{"rope_fraction": 1.0, "bias": "all", "lr_head": 0.004, "warmup_steps": 254, "schedule": "wsd", "max_seq_len": 2048}
Each number is 200 + 30 x the weight over the matrix's rms, rounded and kept within 0 to 999. Layers, rows and columns count from 0.

# v: layer 6 attention value, 640x640, rms 0.0129, rows 281-318, columns 360-399
# o: layer 6 attention output (transposed), 640x640, rms 0.0127, rows 281-318, columns 360-399
v281,159,167,212,212,158,164,187,161,188,220,170,206,104,161,259,192,214,195,132,249,170,196,174,178,221,161,161,216,155,215,160,206,213,231,197,206,181,195,209,178
o281,253,275,135,236,190,251,177,263,229,227,197,126,186,235,216,190,169,221,212,193,268,177,211,128,152,213,217,203,200,206,217,233,186,227,147,155,241,171,148,252
v282,173,212,289,174,223,247,194,260,171,216,160,215,182,208,168,176,179,234,179,170,203,137,210,204,137,218,224,178,203,203,222,193,220,190,219,199,252,201,174,169
o282,163,205,176,149,151,140,221,189,268,241,208,144,207,164,226,170,180,185,243,192,205,155,171,183,237,172,201,253,175,236,234,218,176,188,191,186,144,205,195,185
v283,176,158,161,256,191,173,203,228,189,216,264,205,218,239,170,213,206,189,214,229,199,199,222,165,229,236,158,259,219,249,253,270,172,200,226,203,174,205,163,239
o283,214,179,170,156,201,189,169,232,204,201,198,169,246,182,248,178,118,196,174,193,247,213,165,258,210,230,207,214,180,196,172,187,192,188,180,130,245,242,221,225
v284,184,201,170,215,221,185,150,257,190,182,180,224,201,200,205,163,191,234,215,206,191,236,223,195,193,191,172,182,173,146,219,209,226,214,217,219,189,220,208,236
o284,190,188,178,208,247,220,209,144,237,202,162,201,193,229,200,205,248,257,207,150,208,117,219,161,202,175,219,231,202,152,247,171,194,150,175,201,220,178,129,171
v285,203,219,209,254,214,212,172,178,222,177,172,210,163,209,145,188,227,221,237,158,193,207,185,171,226,220,213,174,223,235,180,214,218,182,177,229,172,179,183,159
o285,214,212,234,157,234,202,211,183,210,131,210,163,149,208,162,213,169,181,158,234,197,180,249,227,196,189,194,192,179,169,232,160,224,257,226,164,161,204,194,219
v286,185,148,280,179,164,211,171,199,231,203,237,213,173,223,171,188,189,200,244,207,219,219,162,188,256,190,224,181,208,186,211,158,245,217,203,207,228,204,206,193
o286,223,209,185,205,201,173,180,241,242,169,224,202,171,186,208,233,201,181,149,209,208,217,224,170,240,226,212,213,204,213,231,227,191,155,172,222,215,191,224,209
v287,251,217,177,257,190,152,204,159,170,230,237,238,245,215,169,226,228,201,222,219,255,202,172,190,198,136,238,215,242,220,198,220,174,204,208,239,194,183,225,163
o287,222,238,204,187,202,183,242,190,221,212,189,220,233,257,199,199,189,207,120,168,107,253,202,161,207,250,195,185,204,227,214,132,243,159,197,175,229,201,200,223
v288,193,170,210,149,169,224,191,194,150,226,163,213,199,133,205,200,201,206,219,184,186,209,222,169,239,175,179,184,186,148,189,180,196,222,118,207,233,258,215,184
o288,203,205,171,207,212,196,178,211,209,247,222,196,172,225,175,214,157,175,265,240,230,186,197,187,182,246,219,240,213,198,270,183,189,168,197,264,205,149,147,219
v289,218,201,242,193,168,185,229,169,165,195,196,194,164,196,202,190,227,206,194,223,139,219,186,201,188,183,191,182,144,221,204,229,202,197,174,231,204,235,223,218
o289,216,224,172,178,245,155,215,232,253,232,225,168,200,196,177,224,207,210,235,170,180,184,200,213,215,256,191,233,221,187,217,191,225,243,230,253,237,217,181,164
v290,192,209,176,213,174,203,105,188,158,231,245,246,205,170,184,169,218,193,139,181,154,132,199,200,192,239,131,227,182,189,173,168,203,223,205,220,213,195,133,157
o290,204,216,216,203,221,249,206,212,160,167,211,104,194,201,227,211,176,180,187,181,212,189,183,150,181,177,232,220,245,219,208,176,164,159,176,180,213,173,245,221
v291,176,197,201,182,215,173,212,217,262,200,223,219,223,206,231,212,169,201,169,192,167,159,232,188,166,216,205,210,211,219,213,180,171,201,214,177,195,147,218,192
o291,154,158,259,213,213,151,165,225,189,153,203,258,173,184,159,191,214,183,255,262,142,199,214,213,198,193,244,194,152,168,200,186,199,191,191,186,178,205,201,189
v292,203,193,218,180,169,209,157,206,200,195,182,220,194,171,185,188,198,231,204,211,224,172,176,179,148,179,215,235,235,209,180,204,210,227,236,128,208,210,201,234
o292,181,183,270,187,199,195,206,187,141,233,213,232,214,115,191,210,229,231,209,226,204,194,248,261,208,247,231,203,216,166,260,220,249,210,197,220,250,218,184,133
v293,193,170,233,198,221,256,237,181,173,225,198,148,192,272,208,196,194,212,236,197,226,180,161,237,234,205,207,221,206,214,232,232,181,218,184,193,199,220,180,166
o293,241,200,222,165,196,176,202,225,233,183,176,225,188,211,170,160,192,175,182,191,151,242,175,210,173,217,143,152,182,188,177,223,217,193,218,182,185,231,162,248
v294,208,154,225,187,228,200,201,205,168,263,218,131,226,226,191,175,211,206,155,222,201,145,208,212,235,219,212,220,152,177,198,206,183,225,227,246,174,212,208,205
o294,178,190,218,195,173,166,226,282,167,177,190,210,193,157,196,191,241,227,227,229,199,204,147,217,230,202,216,212,211,223,195,176,223,183,177,213,201,182,139,198
v295,216,171,190,190,237,214,184,168,190,207,218,221,172,188,214,197,162,224,181,101,245,175,234,178,179,225,187,150,165,162,233,204,230,181,169,156,199,228,192,138
o295,185,153,147,178,166,153,220,224,188,182,201,164,225,192,178,183,198,162,204,236,190,189,207,215,202,153,219,216,250,246,238,160,206,248,232,215,212,224,188,176
v296,213,181,234,228,187,193,205,171,194,165,208,174,168,187,162,178,217,212,220,176,261,157,234,190,315,176,187,204,193,224,233,136,146,210,155,268,178,161,203,178
o296,153,220,198,142,213,282,238,179,216,171,218,224,179,154,243,170,176,232,184,230,200,161,172,237,224,225,219,205,235,173,196,237,249,141,241,172,204,219,257,215
v297,163,208,148,185,177,216,210,219,182,253,211,189,162,208,156,186,249,207,175,227,157,202,192,224,178,189,180,202,212,216,159,206,210,177,239,239,235,236,191,197
o297,257,231,229,236,235,195,205,141,235,216,123,164,154,210,204,177,164,183,204,193,169,223,218,171,174,234,232,203,181,153,204,195,212,260,201,190,148,244,250,218
v298,181,207,233,164,204,212,215,181,177,111,256,233,216,246,222,215,221,194,180,212,174,236,171,181,162,178,191,219,181,201,271,217,209,183,223,188,183,148,165,196
o298,224,161,212,198,226,217,246,197,220,215,188,204,140,234,234,179,140,241,177,249,236,172,206,185,204,173,212,180,212,246,178,148,207,251,208,184,213,232,182,165
v299,212,163,214,194,220,177,171,211,186,229,118,170,237,219,218,251,209,188,192,187,242,167,220,238,236,226,200,189,197,187,191,217,191,248,196,230,207,183,256,190
o299,226,229,136,231,176,209,149,242,196,184,192,250,227,217,235,220,201,231,212,165,196,229,152,212,204,168,194,234,229,206,147,270,212,203,197,174,213,227,218,200
v300,221,226,186,191,220,217,182,205,147,224,261,214,176,225,198,174,194,220,136,161,208,193,239,241,145,176,216,180,216,203,222,211,184,127,139,241,243,290,163,221
o300,169,242,198,221,211,198,218,123,227,217,165,173,186,194,147,215,134,240,193,249,215,230,170,187,214,208,229,165,200,195,228,158,203,149,199,199,191,215,211,158
v301,215,204,194,190,230,220,179,160,188,220,240,216,269,217,171,204,249,206,216,230,182,191,181,248,204,149,133,219,243,200,205,154,222,190,171,212,179,189,202,166
o301,190,196,200,213,217,147,186,175,211,227,178,205,181,205,165,230,203,175,238,227,204,196,227,184,223,183,172,202,203,228,170,229,154,193,193,210,215,167,176,233
v302,237,226,189,194,204,190,159,227,251,209,219,226,188,178,222,212,210,242,204,183,176,175,219,221,187,223,152,226,221,160,200,236,171,181,229,194,159,145,167,193
o302,180,211,235,218,247,171,199,158,189,201,215,237,175,155,229,181,202,153,275,228,191,186,253,193,228,224,197,196,208,214,203,213,204,202,208,228,153,193,178,208
v303,211,139,161,155,198,211,215,258,165,209,194,213,215,183,177,255,170,189,189,210,169,216,190,229,221,215,178,194,203,224,228,223,165,197,207,220,190,168,170,236
o303,187,268,206,214,175,185,192,146,227,225,230,181,139,188,215,215,177,200,231,214,179,218,217,173,168,196,214,203,219,180,206,183,186,205,158,187,164,128,244,204
v304,206,223,195,189,257,254,236,228,184,170,119,230,228,225,166,174,223,170,216,235,157,204,249,204,160,176,226,198,223,193,249,198,203,155,169,237,234,217,251,136
o304,201,162,216,214,200,223,236,160,202,188,207,179,234,174,191,235,178,220,201,157,183,206,185,225,221,186,221,203,232,238,138,180,221,225,230,220,188,202,177,200
v305,221,176,207,253,207,196,166,177,174,180,219,203,234,203,254,230,217,176,179,203,250,159,199,182,222,209,151,231,230,246,211,200,212,215,217,200,242,200,160,269
o305,176,172,188,219,146,182,195,108,212,198,229,246,153,252,187,144,197,175,195,198,239,276,203,217,173,195,225,145,157,169,186,173,159,153,201,159,210,177,220,204
v306,238,199,218,227,217,214,209,226,196,158,210,233,185,188,190,269,185,233,180,176,172,196,225,178,215,191,179,256,236,215,245,200,194,199,211,215,228,235,215,201
o306,148,218,181,183,182,234,202,203,237,196,165,181,184,199,225,202,243,194,209,215,190,205,143,163,128,189,172,171,226,176,196,189,221,175,212,195,169,230,201,240
v307,197,188,197,204,227,181,207,191,154,183,164,217,194,184,179,210,167,174,160,259,203,178,226,187,193,220,170,212,240,193,239,186,197,204,161,229,246,215,213,196
o307,190,227,172,210,237,162,181,200,208,158,272,204,167,201,190,220,195,151,270,158,244,204,230,201,186,223,188,129,211,230,148,225,171,170,182,203,254,177,194,197
v308,205,213,176,206,203,202,208,170,183,231,191,124,172,170,213,214,182,228,194,230,191,228,236,192,201,178,290,179,227,244,190,186,217,217,223,234,205,268,167,226
o308,198,245,232,184,254,256,225,225,201,185,204,163,167,198,226,209,188,176,246,192,195,194,150,214,216,162,180,196,211,204,231,215,150,236,240,234,216,167,220,224
v309,204,154,177,206,264,226,203,211,171,194,233,227,235,250,216,203,236,169,200,210,190,163,211,192,211,175,172,186,214,158,148,174,187,170,211,204,207,216,244,185
o309,208,198,252,192,241,179,171,191,238,202,197,191,153,172,193,226,195,175,195,188,221,203,200,250,211,199,174,260,210,224,208,192,231,212,137,192,171,207,164,223
v310,128,237,199,179,220,228,239,248,183,247,187,208,257,191,188,194,232,140,191,174,248,213,222,214,157,200,144,224,187,179,224,251,222,238,205,209,193,171,235,222
o310,214,224,195,220,205,181,169,209,218,229,190,244,210,209,206,180,237,187,233,204,206,194,181,220,184,172,162,205,206,251,209,175,194,222,206,167,251,234,197,156
v311,187,221,202,173,200,200,188,209,218,209,231,202,175,207,248,228,209,242,201,237,238,162,257,184,192,178,211,212,217,231,252,186,164,231,155,191,232,197,167,209
o311,199,238,189,224,161,229,226,254,162,151,207,222,185,212,171,246,194,200,220,214,241,215,216,160,171,221,191,192,187,147,168,222,184,229,226,219,251,145,238,185
v312,186,213,208,167,193,235,184,223,173,179,181,166,208,193,173,195,205,276,218,167,195,229,208,191,220,229,262,199,184,178,179,151,207,169,226,190,198,158,184,221
o312,192,179,234,215,220,217,182,183,148,166,255,222,199,206,234,238,235,206,242,216,226,133,201,223,187,178,221,224,169,123,206,191,199,204,200,256,161,265,210,248
v313,221,197,255,200,198,214,209,248,156,182,242,187,188,214,165,207,155,239,206,216,246,221,188,197,210,198,187,196,224,101,190,202,204,202,220,249,231,182,213,209
o313,222,202,199,228,230,221,249,160,205,204,216,196,196,199,205,232,271,192,240,191,178,192,269,258,172,201,199,172,208,241,245,202,170,173,165,200,181,208,213,180
v314,179,168,173,219,197,194,223,174,186,159,198,207,153,222,174,224,237,240,210,193,182,202,213,151,190,154,237,194,232,213,210,154,205,201,256,172,214,216,202,142
o314,186,181,223,163,232,172,137,203,150,251,172,222,183,231,166,221,217,167,153,242,204,213,191,201,203,257,189,172,163,231,178,158,219,171,203,194,141,166,188,202
v315,226,225,222,179,204,205,209,206,216,196,252,181,178,170,237,204,183,220,275,245,223,208,180,210,194,212,243,184,227,218,229,230,173,198,157,219,232,202,208,179
o315,182,184,204,197,190,190,192,231,207,250,187,181,232,193,250,191,232,228,198,205,175,198,178,228,195,189,197,207,168,150,158,191,226,246,248,204,195,168,149,176
v316,231,233,233,224,186,168,172,200,198,221,231,187,107,220,216,172,170,219,224,209,159,168,147,213,224,234,175,215,193,240,150,217,238,245,193,231,159,212,230,236
o316,177,196,201,282,219,221,263,195,158,217,218,247,224,207,202,228,200,178,226,201,211,223,175,161,153,166,227,240,253,232,213,221,167,143,230,149,221,236,173,171
v317,205,230,229,243,206,247,182,161,237,179,145,178,127,188,244,217,229,229,219,253,213,205,193,238,252,204,182,197,181,239,205,215,238,177,129,182,163,275,158,226
o317,203,233,230,177,176,165,207,249,160,199,212,182,205,185,218,193,202,179,205,216,236,142,182,254,188,218,153,249,219,148,194,201,200,199,194,188,232,236,172,217
v318,192,165,172,241,196,123,156,206,221,197,186,233,211,172,144,208,203,168,160,162,232,190,225,209,165,185,150,165,208,182,239,198,228,234,244,149,225,203,205,152
o318,161,190,191,181,218,176,250,227,196,227,228,155,175,212,178,168,139,223,220,218,225,178,215,189,189,236,221,257,200,194,221,172,258,159,159,180,188,214,196,182